config.yaml
norm_eps: 1e-06
init: "uniform"
dataset: "wikipedia_en"
Each number is 500 + 40 x the weight over its row's rms, rounded and kept within 0 to 999. Layers, rows and columns count from 0. Numbers have three digits each. The size before them is the row's rms in percent of the matrix's.

# up: layer 7 MLP up, 2304x576, rms 0.0345, rows 2042-2141, columns 0-63
# down: layer 7 MLP down (transposed), 2304x576, rms 0.0507, rows 2042-2141, columns 0-63
up2042 102:530514503491520503466527547438450503488594396509515537527553535438558497553465501487519496498518546466505547550466475543473493479549519479549484507475476388506596498493522545506459598523395485
down2042 100:475541552442473538570535549463553474518547578455506533452539476507561502505492467529489482488439467421515524459468524526529430474471597510494552532430504502474511510559550501514527498540508518
up2043 104:499465544472497492519453495533561488557506501600496453499494490476496440503515491401504443549503481468516520507500543560458542561492448453481461479567515518510472473486500491498498539467494522
down2043 103:512533505504479545477533438533463476449464530462571496503544524487513477565541443535546519503501508446527537406515517530554559371481527543560535474495502470499566518505558451463521426469492527
up2044 098:443455424481499526452474461574491478451485462528461588491534485475562506524513574488487409544522533458507460486456453522448513446489447534528528532452458507462516526540578487460524492460537518
down2044 098:528495466510465503477498523497475480467519553524541536559462496452556505465457466467526521528536533540525496492513514464539534488482530529509519463462512537498531543476458508489509523453459517
up2045 096:470520517471534476527539534509461472516512513520535559407514493481527549508521495428485506510588488516467498493514482557465509563514485551474514475426486452415516466510501523459493449529492498
down2045 096:465438535579508595508498514485568537445447489513497530477518523486503567553486464528470461482531537500533501520485519474459467452526500511531485513484582523537463474519488489475507505490518518
up2046 102:506484490478550550577512380451465454545524475515463505459453513474543507515502556536489551492484424461491496534482441522499469522477480570542527521454486464508514507584528479473523523500549453
down2046 096:481463511457501512514512551512481492554494492498480503495489471511456577481445537554497481461476534411563512502596520481497531446468535474522460518522513571545459549514494584549484483502491558
up2047 099:502481483550508471570458505557526504522483510477551428437474529525465511466521492478571472512501512528537509502464506459514556457441515529512514477494452472557519529527544482480494592482504528
down2047 115:562492491451449513513469483452499476506418477459509460481578483504477551534549453516534513443510506423496471449498468530552511454457518473466585528522514473562495500459568495493502501435569491
up2048 103:482492556533491505517495394546559515593479522530476421465544498487476544489526445464496488516493496521489542512484533523482511440505484477476448523510469445558475506446507487563504448518510575
down2048 097:499518507532496470564513492544430492445493547461554518520525410524544507532547480467538462551411553544478500398477482470517506554492559475496530487512450463524556503532483467449494483430527457
up2049 096:458527470528502538515431509509462468473451495487507475483497519468566551482514502557519468491511410576561487526588509619441493537521493546485509463448486492490462458523530515500516504452444511
down2049 101:548463536520534585414423543447517529545483456433517533495524565509532506513449532459494497439540460541488563554478557451528454539479523508486538483447512522517484499526453610451503461439426523
up2050 095:537539443483495521499519518540554381524471508498517526448485525533507472493525481585532537520538495424517488490485496532463540411451427503493483527434443507518486488474536522459546479562478538
down2050 107:484512478523515504457523501538498517439528553501491494509471468474499484495449538510530509450467554508427494538552517436528501495590540461447563555546518493531505422489525477492508525507514458
up2051 103:472537437486462557547569452506502497594548461488537580518488557503502515530512533515519523456496527487474580493529534497485531499474473472519481517497552502601580508481518452446496504475459506
down2051 098:515471520500459479539489554426465476508481532496499548558535523471502481484509456562478484553538516565528498484499486495512482532479525433501556482489454633522502438426477555585573455435490511
up2052 098:452475526508420535531526467496503453550584584569551504535521507492501496565453537484500487554549447451446531462484465500437519488446559510508391513463477472528478456516456450466438533542450482
down2052 098:518484485511414411440484597479428505473556535546514409518458536483546469465522509504456541495575519505537528497534522425506560543476501538505496552535541499545496526542448443494381456492523494
up2053 094:507566555548506503508554486578497458566481488462485461499512480509561506503564426483497502546529478492519592555564483500476536519469530487499498526472460546522504443568557514512490475449464457
down2053 109:491519485496480505487495483416477460500547473489494494567458580461567519558514525485491513494538459499518609466505544556478512499495486504520503483441545469525450533498506509481436512527570533
up2054 098:492477412583508485472510492520480498466520418548484519495548541473476495501587472453449511524517489462528494459502484553479537495523498463519467500518520488500545523577488442552463555501494450
down2054 099:488563549512526411494472535435506397474524549482564531442490499425512463503483575491494477428458489473488562558483469488554524515498513544482488481502521624538507503514489433485515593502473518
up2055 107:520581572444486480488457535513443462542414520508503522502542436541519468544487452530484506472519561427525511492508534538490446450507430427495428459441479525528519602490543520476506520502483503
down2055 107:525555589531472499398459551428489526550555534487503618504538492518467453503450534516483504508474502534464444552532498513477451450489538452483478584498421471468478567461511485525437456580528594
up2056 105:523532534506507511465543541555430551521446471501512557534482524477563603451465510500457483370470475530465501416497494493513560505535506509512461500514513493526554489515549521423448503503446488
down2056 098:548527503597544496468556482446428504456572479478466530484524479516441559499453533566548495451493448549578480527444551468483458506538526436516493476528426506493440505525460569519469496529554502
up2057 100:500530464475497490536479490497572484461492531535526555406511475533507533486465514547498596499561485490509487525493424476415558484471460500495536481492475445476470469509529470513540508467526442
down2057 103:449472509584462586512473567579512568486448534508498475476584465414508486519549546496470465554466550529495493450515522562392422504556527468499501480505511466474516495468484492540524470565520495
up2058 098:476536476542508473532452477543476500474461438544511538488500512485487509564455482514444516534554516543517547522540495529481471521502449489517523501467496511499516534458542530529487542499478476
down2058 101:544498429556535548440508559474499503501562547465524515519486601436503436529519473491480522556435461486475490444456552558562460487624536527469458470454447464540491535490546515529469437556488522
up2059 110:495575523490554476538539531518518404553545459551423582448485542460471491473458496554491450517568447604485511512540557424513472567495494524519488468518510497499488461457496457507471514529440519
down2059 100:535485507557449466502515480436485430456503445528515477553488555492489484451533509465468513499565516518525462500460511541447502521508513555510463476538458528441523491424525456599485499515411516
up2060 099:493530436448556580480486508452434512569446455499497464462467506488494475488538496565472476483442538527447524464526435548461479480528588514421534526479527552473535487425525486460497557490462435
down2060 092:526462551492543451608505493525539451450471459463516561482491440486515413459485490524531441493553544506440485544479508453531505529526507441517558592447550507493492484483515509523437533510462414
up2061 099:460499481510441502502529526593542534527533421522492423525453533505558526488514507494497566580487522518542508494592427506469575510492551594515467542424446462452482490488543515456469550455497447
down2061 100:519448414533512483557491516515446490483473477506500494546507448468444533529501556502482518448494476454498498586502518477481466455517462478474473493474547478523479500564508512542480529492489539
up2062 105:568583467468528587546505508542525526474418428492492435459480491497464593416462503435456487534610472552493494515534522500525559517523458459571515502460419509490511473495504458503494483552473480
down2062 098:481538449477530446468477477515530480486490506458558544568544473515509526486491463503556495533579504517487552461562564471556472447513505465499454490432435558490569572499504509522425473505564512
up2063 101:559482511475501554494444475426450501473459479539528536484516491487507511501513501526465413545471533500485523506485565565497511451474558489509438576473492493534481487544525442501508495507478383
down2063 098:514549538480502445581519428592463507530505498510581541443580516456538483501532503557454477528493458571464414561461574468480521479519515493510535468513507441525574497498573523419516566493457530
up2064 101:523469541492519578500498525518526466457469541500494498536446542454496428502502498444502548483479552525504580493453530467369525542521529519560452456495476446458534509512463552538528523484385506
down2064 102:442463476468527489492466512544504482471483521509483486526521453452466484492568578495497519458556567511525567486458572557484515457470558513511565494508510513458508503472482497531580440506501427
up2065 092:518528468612493462477521458463488509526519482507488523492480471484525470446511559589505518471507529585477573493498490463444551496550449544494579542458472525519506504413515450459431484496538454
down2065 098:540492569490544467503480533524504516442501507485530474494583575476457462484501455518569473455518481523591466507455494502462521541550492497578479421541490534499423493435479573560543431437506536
up2066 101:509540495511528553468525518496532487584415485624551527495471565458556535527512469459543493480579474570486506511482498590453489420478494501541451477528543537392536467460492442553513512455495503
down2066 099:446473471516514522497514461529544399425461545549475530532475513488489473524530470507460483550491509488476498426508485584599563472496516461542472479530495480496558506607482502515509478483423535
up2067 096:416425573481508490567539538499559488492511475528562559486563515459514480514518494496528544479493416523485547574536390406517467484522474521486496412487516450459498547510537443503459483458450471
down2067 109:557544434487500539528574453452400492474547580518505531424476507507529489520516490483477528518553542464516504511534424427490441463540555371528519456489437504478419529495539435510523513564531472
up2068 098:495518511471463586541555529531519456512478466509505595402433508543524503430460494453510528442513485559457539498529559540487493449512515558535530546473490490494464514530491447481482563480519608
down2068 106:518479474557516388576584478509550505482532466507460481492533523467488497515545481539541487484506459451492484564459572508464486520478523520419507586484446549499523497441470520465487461453507454
up2069 099:470549531449591496508561468537482473525464457458484481555481478441466548527525451486525526522532538461525511438489487479427542506499484532557492642522385461520525500561452488504450478451482443
down2069 096:487504577549537578510487472540484450504493501524521515387453551542427518492436570477559509487549433424494419501587531490506545546496541518497523466518575527578494519540467528464531517465558450
up2070 099:448482539496538535511537491457522534556490505475562509491454518587594480534472498497487481434502543452505514512462488565439525486468476545575530469488538483493485562528559507566538544517527508
down2070 105:437481480499452494403416540483519499526502477471505521481453509556545455546531491518559503517480398559531451566501497432527510496491415460444523529525521522524554500514558537471586426531481438
up2071 095:459538431483427429539522530452575535483539480512468551477532547449563481564511524516544464512527511470553550514551499508489537486517501528512429484478507522487463530596568499504516428464430526
down2071 104:520507377493483569511493507507501464526478484540404486557541497519450488496519541599529484490559455460581476474408471488559506487511524466495537514554465478516522513557436440504533512502546551
up2072 096:538550472526531508529514508479480514432424385510502480502518479550557523524595523533441471505542473484493490516416512504418558551495567437465493541483443461515503588476471511496448567572530515
down2072 099:535464475421472479523488472522526537560500503460525455486512452486520438538484555536432464552537461464485500552488518461530497550537530495463524624510504510545529483494431534483543537464489489
up2073 097:513444473502498540521527530527443452513489544561479459448487487561607451598489449505514558486566556563524524581497447534497549500509495533531515522499498508474517510580505509452507570508466516
down2073 100:504500470481461553507516449494568517580510538478453486583538500475569451520530503530509496436531534514518410545469521540527501504473507508485485450538508553559586543493461507460481563441527525
up2074 103:551552461506538520566483526494483504540487525575529505449495511548513540507434558566539498471504565486544497482494549547488509561539513598502532510524494489496526468468506494451510574409572562
down2074 100:517459580519502498482557471550488507513442415455472496535504549579395488474510524478427505510403476497456496486532458481488529522515511433553482498479492473520490535526473526449448451462514529
up2075 096:545458454493487476558478516482512516523506422524526518535513496511472548487561525553448577510510519525548529460492489492494554444449551468458539484487543584478510479415499419524497502526562477
down2075 101:501444477473463522520567552501458461476448451475508486485472476526492495490490448568470548509571520446444457550492567521531517481482504480475496552447558527481496485472494381491501463486496501
up2076 104:461551419524532447427476438506477519526432498554541535462530493491476502465465569438510486471554519492500511445462494491451465580519521457513469501423476468522495490533448478504484483483559485
down2076 106:552481487499482518442487469466513466509453454465572510450529551373567457495473425542458491518505496441546541523486439548485550448518470535519471575464522547456451569547429465485527557504493529
up2077 099:493532481526558516492604491444545554546527514519529505496492610483498511474516522496526514529460551508500476530456424466557512511500541584469497478538471524452441473566535507480451513480450502
down2077 101:502517453494493549473468449511552487516506477535558420518495529532530527481441448514482499559605459574475467497528517569479486542467533445402470538497531496453518473484434529482529418461445475
up2078 106:518445429584507489545475444455523491508497494495483595498530521584497469508484497509520512443518481509482488515539523585505500513437509509473522480451451478496504495511495425513466532508437493
down2078 099:488487547541619470526462534527476493522530515528497506458475458517597580484411484507471516502473475421500448499459537561562503553457485504526589449522577428465446532510447558519493503477516490
up2079 103:487550544490505502426505510588614510499531484464488471495434528512529477511456536537479525470488473556532588498508418558496556452471567559490553415460487441514459544530534466457475525523474475
down2079 098:501519476466485544478506486517480503433487488470558544470507497502404431471530500500525443511523437484540521512523437502489402522536561477502494508524519520529540483502461431501468554445511507
up2080 108:567511534483530485606500512498477516546486506513561482519460466476522496503452562547460514471602515486463471489491480471470553505520481513512549494497540542544459532480529476494551539496471477
down2080 103:516512440520472485450480571478478480504536475467489551518509558507521452491557460498485515567458452514470521415515549461514480564486512494516418499431418510482586473554501478487492525561447487
up2081 100:559516491541575496514483434460496492402450544467494520464479627404501482532535506525499508428575538527476517578492515536516536513503538458458490538485520419482507500524527477456433469510517508
down2081 096:465455518488486549478589410479513585553544511469495519477504461530502577494579465517446450495495571547439560510499476477531542517524489452502471559535500473581531499490532545492501458526533532
up2082 098:566479512565505535471470539524494508528439528501569481498486590422511468436463522493529477490520584474492569477527444552460509447479523523540523559510497425466500562484545465464422495502462491
down2082 098:501508508492486433475534539453566457485513459470525567589514448498490455519543523514444472468482401501449486505457523527518461502421501508524490523446475524494469476523498575501512537502508392
up2083 101:557510500459439499565468541509480448461511482476473561481579548433508494466504488568445530475479480525522483521542536554493477488497530591515550506487457502501451517518443520484539514432514388
down2083 099:526498505491570427576490503499528484533524425514536468443487610556562478539421451494553481549562529519469494490450466492452587476532497451512462488596551523474492486443493524514436512574567525
up2084 110:529483471475489504547485512450427485445575501533512554487552564540471499555512589527444522452432437547445516547482459545513495471463499475545537541528508512491469432475532512512512483513498500
down2084 098:517588501476527467538535505519465494544470549541465467461519447461556495428567537545565497457530513529509535515488481521496456504503482472491471467435468455494525498420594450452460419546535442
up2085 097:463562458471471553497497519510479483419462423503516564476474512488530532514506580443442471578523560474534498461525473510465544518509567444528538495402434477558492486513548469526536539567526489
down2085 111:523451485493513494486567572489437418469576475474531541457475531521554513519543487492434526556451450530532495529482480467497511443519534493495541523525535475452482482466483468466517492478507487
up2086 096:500566464549482486491564500494491524510525518559483562490508532504431558491498465405506527522518515556562506529473522488425486547517481491499536564496500478514478494534458544471484501498536546
down2086 094:498468558500496548526466559496554544512505559487494472496536438468485535519480533492509482480469427480532517473520486468514527525512528488476525580459495531506472444550526609477516593451532475
up2087 100:512482456438439461524494489570462553579518504493561466583547562535498478470523489501438483519537489497472485481564498510494576513426509523455519561448508506481436523539468522514524482524511526
down2087 100:452542565594554516475456538446541417510516496510451595449448511506444507572480445473471547497579404525509483463498506546507491421524541531500470525544519547478494521510511469550486549468497512
up2088 108:529455427500481545506519496493486529551422509593508504462518479530518516507428474509519424505587500511494505527461426480490585490484523462552494454456520535461529478541533531519519564460485517
down2088 099:540497488469484442457510513460492538521510515502447486535424504507452477511552597465621467497419541544502465452467518448522515451461490565487449575518476458482495510471457550562539460522516556
up2089 106:467415490571528527502432453513541535479429483494514473483518468487506535513505458498497452515535496430473524522527569539544461448460493475524484522492448398520418494520545423494500526430526569
down2089 100:490542529487524507474502500452529524567614519545431492475549533520454498488564519473559402466558545527498478472486484446436514483486529588431521522471538555538495557457485469476520518541513484
up2090 096:494508460417493514485535533529458503519473494524505439510461499493560526499473502457524483452516503449473546558537453445425456554478477553528497473465561557449468474571527499536484607500496466
down2090 101:495540535556482505506520511487471470556534519558476471514491499466452528510522458536489506572651533486529502497491494510535495478500484479456557499519499458447554467487550521480523567526520443
up2091 099:454442497515458485527552547470438535462573426504457428455501544474531433431506428525484530498438469531522552502609577482525504480519498575469507510520575505537421513452461551442469446523472495
down2091 097:452554517545478514521519538470581494538430527530551447536516457473481449521479525521528477526514538492452518516502524486458522475553518468447594447483474435523472585471491496485433521526452499
up2092 104:439468555570535500558567444487522498529542428478516555508493470537457510489530432539430589524499521491531493534552493518464560483483428587498463520472478460526500481464539562428473507460463531
down2092 095:433468547513505472520520542612513446480504500492485514524531525503505459466547498429482530514412448518526485537455541493485438499545458568452537435518533450491458454495539678475479513492479488
up2093 097:453527482512463533498515446463452422490581517598467570403556441517537489497456532468519588472552480546519582502502494484439550503520467517462491492510532506552502500477529468525444537460452497
down2093 090:507489513443482430590533516533587450567489403449462454566505478538459490511563515529488496494435553503549431495469547454507444521484530453496438541471446433488463517461518542557463424492548466
up2094 095:515493530569471575472494542568520379564466472539513495399439522534462457439558446490509456523493514553475506595512530501526470490480528434486544498527528499523496440465462474532500499506472480
down2094 101:588446540525478515469467472547528486474470546507474552498513444490535530456497482506476548489467485500445497537548480457463499539464525481481488473469454527510476372578551530494473495506459503
up2095 094:454431529540444588536478441562510546469540575497455491506428552485543543543471559507464454474518480560395487452496474448515532445488441551527432465430505445553535529449426514531506574493522500
down2095 097:495534511537496514489534456505474494474507435531413548503537538433570493482485493518474442510488496570528472507538452518528470525544517512485482463587496465601459495474523556421543502515487505
up2096 099:471508511432504595528463525484451505500495488544493440455486509457466460466513455490541562496558541499447524557546509499474526589487455555499539578478443497520482464568478498447416564425457460
down2096 096:364468456499522472517548433492492433559513499486536482546498463521467477507524531496428550498465463431450452464480575512498532427475472451558441510601531445543486454484446609575498470449408569
up2097 101:452540427491477480522511489555528508485506478505519431536426480453533464389505526494504490547481517426454530425532460516476465523487508455467499502513568456550457538518488431506462508542489466
down2097 098:510539597580555492492508483519509455497470515484490473512540473484484448519496471447504534562504451467559481531487542454578537450403553491463547446626586510560507547540497487479495524439525456
up2098 096:542537536562528537502491554427490539505518560548519501486595522491473541455556567514472544536504539496521546473491487492408525498528520501558550467558596459530485513461523494449423522546478460
down2098 094:452513517493477484470462533483507484469483359459475462556475578531466481508490478472522518464503480529496518556456559492548494502531560416539533570498490518504465580464468600522524483494512483
up2099 097:501480528426522488481465507444459481488462506501460531482543492538527439491438540532505526510545494582485483456516403495510518478514520507491407524424515462534510509629467471498491490518480483
down2099 100:527418448496465496548511478461563411479502493477488467485510525494549449491517442540462554472516363494510528564507581464526437464502500492416474522464447464548477479519543569522457518514500503
up2100 101:508452509492447508534540465503537469517486464458481505539473499483527513531475526506406477474529463497502461521457500527496516465495506561522489472504536494479501451391528520518474491529454509
down2100 103:603529435502592481479457557511566544525533481520472494434458496497495556434485578552544558417556542475526463483516463491564486526499503408527528551491510504494467508499538464541480466500509518
up2101 106:527480418542477564608479584553468487573452453524549563497507498503550507476492534488504468492487517458498506557572507483464423539510514470503505498528505472521480521492528507515525581542526459
down2101 112:450462474493462490490518522552511573487527500508494556481559498499509521540531476502530476540566546426445488446500522518486528500479461493439522520484495453463554521496448508525491489467459561
up2102 099:488527506474493501505502545494478472500495494463561457479521449480500420469468456509424441496533518536520552547553516470527496563547481485545490517425496490521491495514564451538499422509561510
down2102 101:500485592547484519494510551472452443454501468549441553439512486533412488478478511516470541514494517536491507552512570475423493529504499468536492465499509514536482508414502485460516561542455534
up2103 100:501528459454488535533531472516544525467510513509532443510497495484526507502495506583446486579490493499474431518468508502483518517560457427509512568578453585520528575494542495514518488472491443
down2103 103:502501558543478508502583456433560564457480415475504527584547461466461484498503477491529430525496465476505492534505552471490473518449472501496500476435452526497540530475446523498560535422472500
up2104 104:489493468519518498596469518553539465505557520517541445447456510457532557431545461545466476474531439610544513506550459445410467549504512551547459448428491545454557509519530508481533498480429505
down2104 092:433470561513419493567476491491522515528447517512486501431486506436509522470398452422512521455454503560450399515486484576520485479519495498405477462552537469545541489480506593502445557492560416
up2105 100:561544480436477472503420500496432453509433476528505465477498508538478516435500525596511516479524561472480462540570519542450591528520580488497539547467433496531494539540488513563450562465523440
down2105 102:498435536477501541479467452472517455515509538471466484480576521514471542414527479556440476515496516493487539507474551535505527452456516516615517483531498447501568550603482540477547479517527453
up2106 096:558512489457544558539528518515519458458468566534464497472529511494477448454494536549476490468464499537508548500497490520467507444481525567540460537490509497508537533496529481459527593531435487
down2106 099:500481440575484521420473444503497413548534461514446495546476531543496500491493454465523456516448560599434520488473471507509544480557509452520545494530461435535542547482477554512547513500593492
up2107 096:529492457604504519558517509524561500499479507490603519526517535467458507508530535505552518505492574522549459508542434522438523491530526504485502486546517524485527455466536527569496506568460454
down2107 106:492515528524486573519473558459549509479565526493469507528566528508528452502523489515453523449440394480542456443483551523483518503538449531492501491531508490505515443507483503477508555428441458
up2108 099:463478525547529514440522505441493481505523476504485560470464494457523531389481536525470569505547521442562564471522437505419590503525578578484507475437538537532418459465542476522471561485491504
down2108 092:515526512477491518500511515491471449447477491466499500437441564528493407491485543592598532501454490507542480445487556516529506527494561503527493460503493503551482488496441590484498482484462522
up2109 100:550414473497494525512457504527552452526498401527495486489437492538499476427494526506455506448464507442459550493509515459461503523556416505497444540445463492534557507498500473469475535515513480
down2109 091:467586490496526532487445580489517516477482539460479509494487553452467497474482496597412447578513517475458466527571496494500425538482458525573501490464441515509466463531550567501488523466557607
up2110 097:514489486452499480475515508590470462498533552526468477499492549532521509472521424554436493468537500540434478503454471518447525509480416459521486526485507571475490540481535528474435502398557494
down2110 092:457479416492536515555508461488510514452530507535467472583513537572497490496507504478515470547466497542503511531507517503534482586491498454505461482513475463516456520482489603487529449511492508
up2111 097:450471490499474493499479523535520528501514494477487439476557460502519494483464521514487400511496465492516637486448535459489556510498511501590509504537538471498430486562489496509496516429447433
down2111 094:503491483457492524497472494491488506488460489498450464467526518511498485457490432505528520519503506479491502411477483474600519480451477457569500422514543517550562525522548537453502539515490466
up2112 091:416474479571554558459488529503412481532448524568480553487395455520492528427535523483511536561535567556441535537565471506457522563451474542530519556509468575484532513502497539470531609485431424
down2112 098:471568543551502512556505451462552445507482528525442478467517501506579438585500631394536557506589510512499512503449489510520430535574504485439533487482468547530493471459541589493450533527530559
up2113 096:553498474544525492544441484429435555494472496527550514423490484547527527513533557638477493551514473606504550504468507470549474505487525475501527491526564448450569552563497491492537537447519492
down2113 099:462452475444437512489512506540452509455433479483527442515489588437442502475525490488492524542503484535456483536491467510501550525548558498445495497413504474550531511482439523459526417452509488
up2114 096:452476529474428505456466526439477502511500509478582478493507505471596430424491488487451424519552545526399508563509465555488511484461502510449540519503474500549480532494539519429471554498496543
down2114 106:450516511471475511459495491570514479363489462537542451544475443529477539544485446502454439511476519517480499496503504444507470446557468525591561464525430467536444502448527475440575505549521454
up2115 098:528536459530515490507450451469481480539432566513505523468583514506491527482430465551435531494551560432489515567526449522447564514418441569547503516470493531515490507524465510493511513516502471
down2115 099:545512508426508590515526558542505496517474481501537441460451463527622462537454538431478562479502517447557450446455522479512419508540468505475452441482525510501529485520538472506415466448512464
up2116 105:403519481484484583513515566539443467522515509488484512469540574443544508528489487505460458427533520484516560511452461450431486453489413472499516407444485414532523501549536508403466501517445493
down2116 098:515539524540434441535462517474506503480505490472443549523497513459477456546450468515498433535499511533480507551478489524504452455521519514450526533603495505493377513530492488461508530534456509
up2117 091:541490493504511557502492435548568521592503478497494428483505498433562486468474516447453460517524507496484472469480496541422504504486424590529476554441501482482461481486510497473452476488480444
down2117 089:444486479458520538483487515468474507451499478543433562511483473485526490489414450495524512525555496534469527535475469443479483476529504488441522517510440440451456420544466496465544515492618515
up2118 104:426516484492435492518554497533486488389470496517581510481537591513515385448541494548549538525478533488537515546452529534475539476506563443540524496482447491490480521514495463478509516464509549
down2118 101:501484485546532423562466494534476508584502453505487491429492590503519475479515435461405530506440506500566407531525522512463490523489481557452489503447451524526493490428418525477404500495501536
up2119 100:520591465511494598542461368466488505589484472503521462470485512492500476550512538492480481519516564460482491531515508518507535470433512523580501581413525468464537480566514535477460532447450505
down2119 099:482516554520533512516529502531450524510496517473472421523444461459561508538521448496514458513442510439486529476490527539486607531542456512496429524546480456458573419469572526467469487525499393
up2120 098:497514455512464485520440450513533522525485473557563547529531548596469504532486551541538507494476551569540470441553524481489466484537550536526458430467492501437486495453453486499506505473459484
down2120 096:496485435518500468541510509472466497539499474458520527494461523568541531545426514473475506541437434535568492435566515517492520545542505451503529492448507447498468504499586598564572469485486484
up2121 105:496579474552530485482387483451517460484518470482509536512414545541486446522454491533538511518479451462553562491527527565500465464457489577512489501507518585459475473524474418499547505457491407
down2121 105:539501440532493484547371514501485543597521457469499448462524477526530446492463540432579506529512488599487549559534480501529523491498478513561518422509511487489479459462485455467538467479523494
up2122 095:502494540505399480539499563530484461525539554554498560541493561505529469508445555446432507463461509468460566463460534535461500403458480516514514460453464531483498583553513492505492492518526470
down2122 104:493560524554482519505471503468495499506482547547421473571529572524506537483513461512495480546506479526509465516512498566481482491535533481536479521472428456499477507499528466580552486525571490
up2123 103:431621486451466519502512498485535534542459509537505436592479490465504573471456464536511450544511485541507515484518489403558539463510508540436486433465523483501526510430520442502483476495532509
down2123 099:577502525449532530438458574586575529515481446478487513440499492478578506457519473481469490537561450511471512444516542531521556517536507469497508601439436528490496537518486443513522552522461476
up2124 100:541542516554484547502509489475583457482518533504506496463486548544486455507445471494541482547508496508563455525474513488433538519479452489574468547413396510492504455449503497542546504450507489
down2124 104:375434475523495499479491525478478487416510504522433573448540583471510513557528528478491484544499449507465557532518523466432519518515519417544501463498452491472523507530507491529514507482576453
up2125 098:411497504557514543463494537524540543523431557507547540491421522590489533502521547480540483460509440503482534443480440492463549527437470456556457470473426417491449521468517500553480537574499561
down2125 099:507521561458504480559457440496528555549543466468554465557416517569486453489525449579431551478471441545469519432503451439520489489549454463509435474552530482631446487549441466405457494550435506
up2126 107:471466450497417536501501480492504474472486446483451529398509553509460528517479502498466500472554549549484501526576427449487517461508419528538528537440552464460539571490536530471490500451542420
down2126 111:468522480439471502494516484559517533473446518516427485474593470466507527555456473536516498486474459523501515484524513524569431433475502522530523532480519496533413553542518521553513497480538453
up2127 101:467483522510496453477491487521615461492527445494488484486511550518446542470514460499485535424541554488552508521536485541498543479448538547516374560489518433524521474466475481502406483489487526
down2127 098:513561438506499497457494505560553538486497582496485523524499481529537533413487494462466509481542502464507464484590458535419484485581522493513510556453499462551547475488443507528537564485448517
up2128 100:511539466513490499508389520508524517453466426528554509447480501517503468502512515495520509463514534486581501568445517500516583500486503427440501474484489543459478464415660441533436496511539575
down2128 110:481534461526497490468538490379449412482506528495463558528537530545499437521499539538519525514478407505454526470542473528537456503508452482484512525463522498512522524469510539493521461516527438
up2129 093:451455485467600524511540523528425585486492538579553487524492527512482534521460511445555493424461440472497577456481491504507473498497442449451468591515445447519560528483502499550495508518562507
down2129 096:511514570454499485536543549487380517436537456480512488480537519447484474438485480545459508507560482532544540580534464478517503517492526529569531546490471544552418471464438541514549555498475484
up2130 121:508428545500535534574547502531489520479483484510495482527472510553499454462542451522517576482504539536561515563530468535493609546441533535487467524471497477481570561451498474518450585501477485
down2130 109:478460520492478540478543429525506558482465473475548476521472523448505411517536471512492573457532546559497532523525469515529471509487494563445455457428558467456579590511470552541461496452516453
up2131 105:467561502475522533523490416519482514545478477594529426516464581510492487457436502486481472599474571532524512528510544510487511450423507521579527510473527517487441525574481504470478476502481570
down2131 095:556517470468488488438510522532594529463506486508499535534513503500550498499506499464561487500508418454515530485504513468444446558508529542524486434467496573393549508453457473523499433507519510
up2132 103:440537556509493498555576440479529518549534449581534469487515509530487457432509523557464385491503501550515535461533496444449565485476495519492473464533575484486478603487477520444522468473513508
down2132 097:520481472527395474422466480569482473458502426476448550466497495450479506521517440557508551499419525452541594428522492489466575521479577539422474519455469528452462532413492603554605450484488510
up2133 103:469525485529508513451558475505517483477552431527493544477494514443470527557456467491458469484514534521442553509563498472466524510469544419455479488485536520453558521508535484556507494539554510
down2133 102:546544468582479486577509500495474507490614577466551539484534507416547511508546517535583527459523507497427518519523490446455536536539535513492565508544479514408515506472537576497510442519556573
up2134 101:528472482508433470475496454495447480508505493531479540509508481488463490483479524480447453444519496516575541478495464486528528508486603551536520518478547536445488426522536515447534530451475511
down2134 097:501443520439495506500499528495516550478483482464523456460562559492527587456490520458508493505488507556467449376522508482532492484506527404474435462510496577462486449519409476536495483473529520
up2135 097:453503456480474464513502497526457544588510478566559499425463481444493598494517529500539495514565483494456551506425497578459487495553497420518532545469439495569540584542526398512431517396525553
down2135 101:566526520565473508442535533505524480357486496473498472451443545526525464506520498513497497543469490490548543509512474522573529547536507546453557461574569444487500507501479543474540442495555566
up2136 101:509460542553514475534489563448523566516471410515536427478529535459559433554553500494506501513489503599493506558551521464514499547516535594534479560509535469531464580519503509502528522513510372
down2136 102:462513542487601501520490517489476561611579453526437479559490465491484459525562493409509477519473547557525493483464546521452529500483498511460560456478498421530526560604469509520486473454462489
up2137 099:501484512449541555577529491490590544462493441547490478528516501534522537533507490444436539475484486551522567552549519493558493507513419549496537469533471491610498486519477497521541522508476487
down2137 104:539474543507531462513443470493463494515521535483560457494481541549460523445525452482514508438469514500560552536532511454539546569420510532513453514579501534453392489468543534474511543553512555
up2138 097:512485567498486544596539522484422492524458522492540502494499592490526398506422561461479568486595567473552534430483454478457532525471464471495465477461487515564584517470479531538433525434526471
down2138 110:529603520521550530502486480462419460510469559466494472506506480506550508506529516510476520422526553583429493505501536429525486569545502468501579452470551445538544511492504547469454456457440525
up2139 098:407503553545494510538594502549469532464547480533468524531517472505520480512448527513494486518476512538471513452560486421479555495532546471519428469467501512476494510592507481486519478539541489
down2139 093:480531518513457520507463537499456516550483490496534465546574526525471561477427549430485474480414439506486407524375536461499420421464501503555537416492498468487506522479525452467497491482487487
up2140 098:541547462483466553542498522604543492512449487521568528501460495511473473542501525479538458562548490509475495509494470537534575534514500492487480522468455504458505524532426578494511582421494536
down2140 099:479467469455544432501475470483562486473540446424461534476490532544511547494468535445491461467456482470529556566510552410436511574488487538510458507556581440407475505493518552437561498500545473
up2141 100:494498498494518479473561486482551489491487479497640521409557568521587579564522516494541443534460528556447486479502509532525554551444452500474461485487445463523466516517490428539466548505508446
down2141 109:491509557482470429504540543546536476452517506462506596497543509480432511514507504475509510535481491574523538517473537475544513461546490443532479588558451550537506445475505535535470477476536438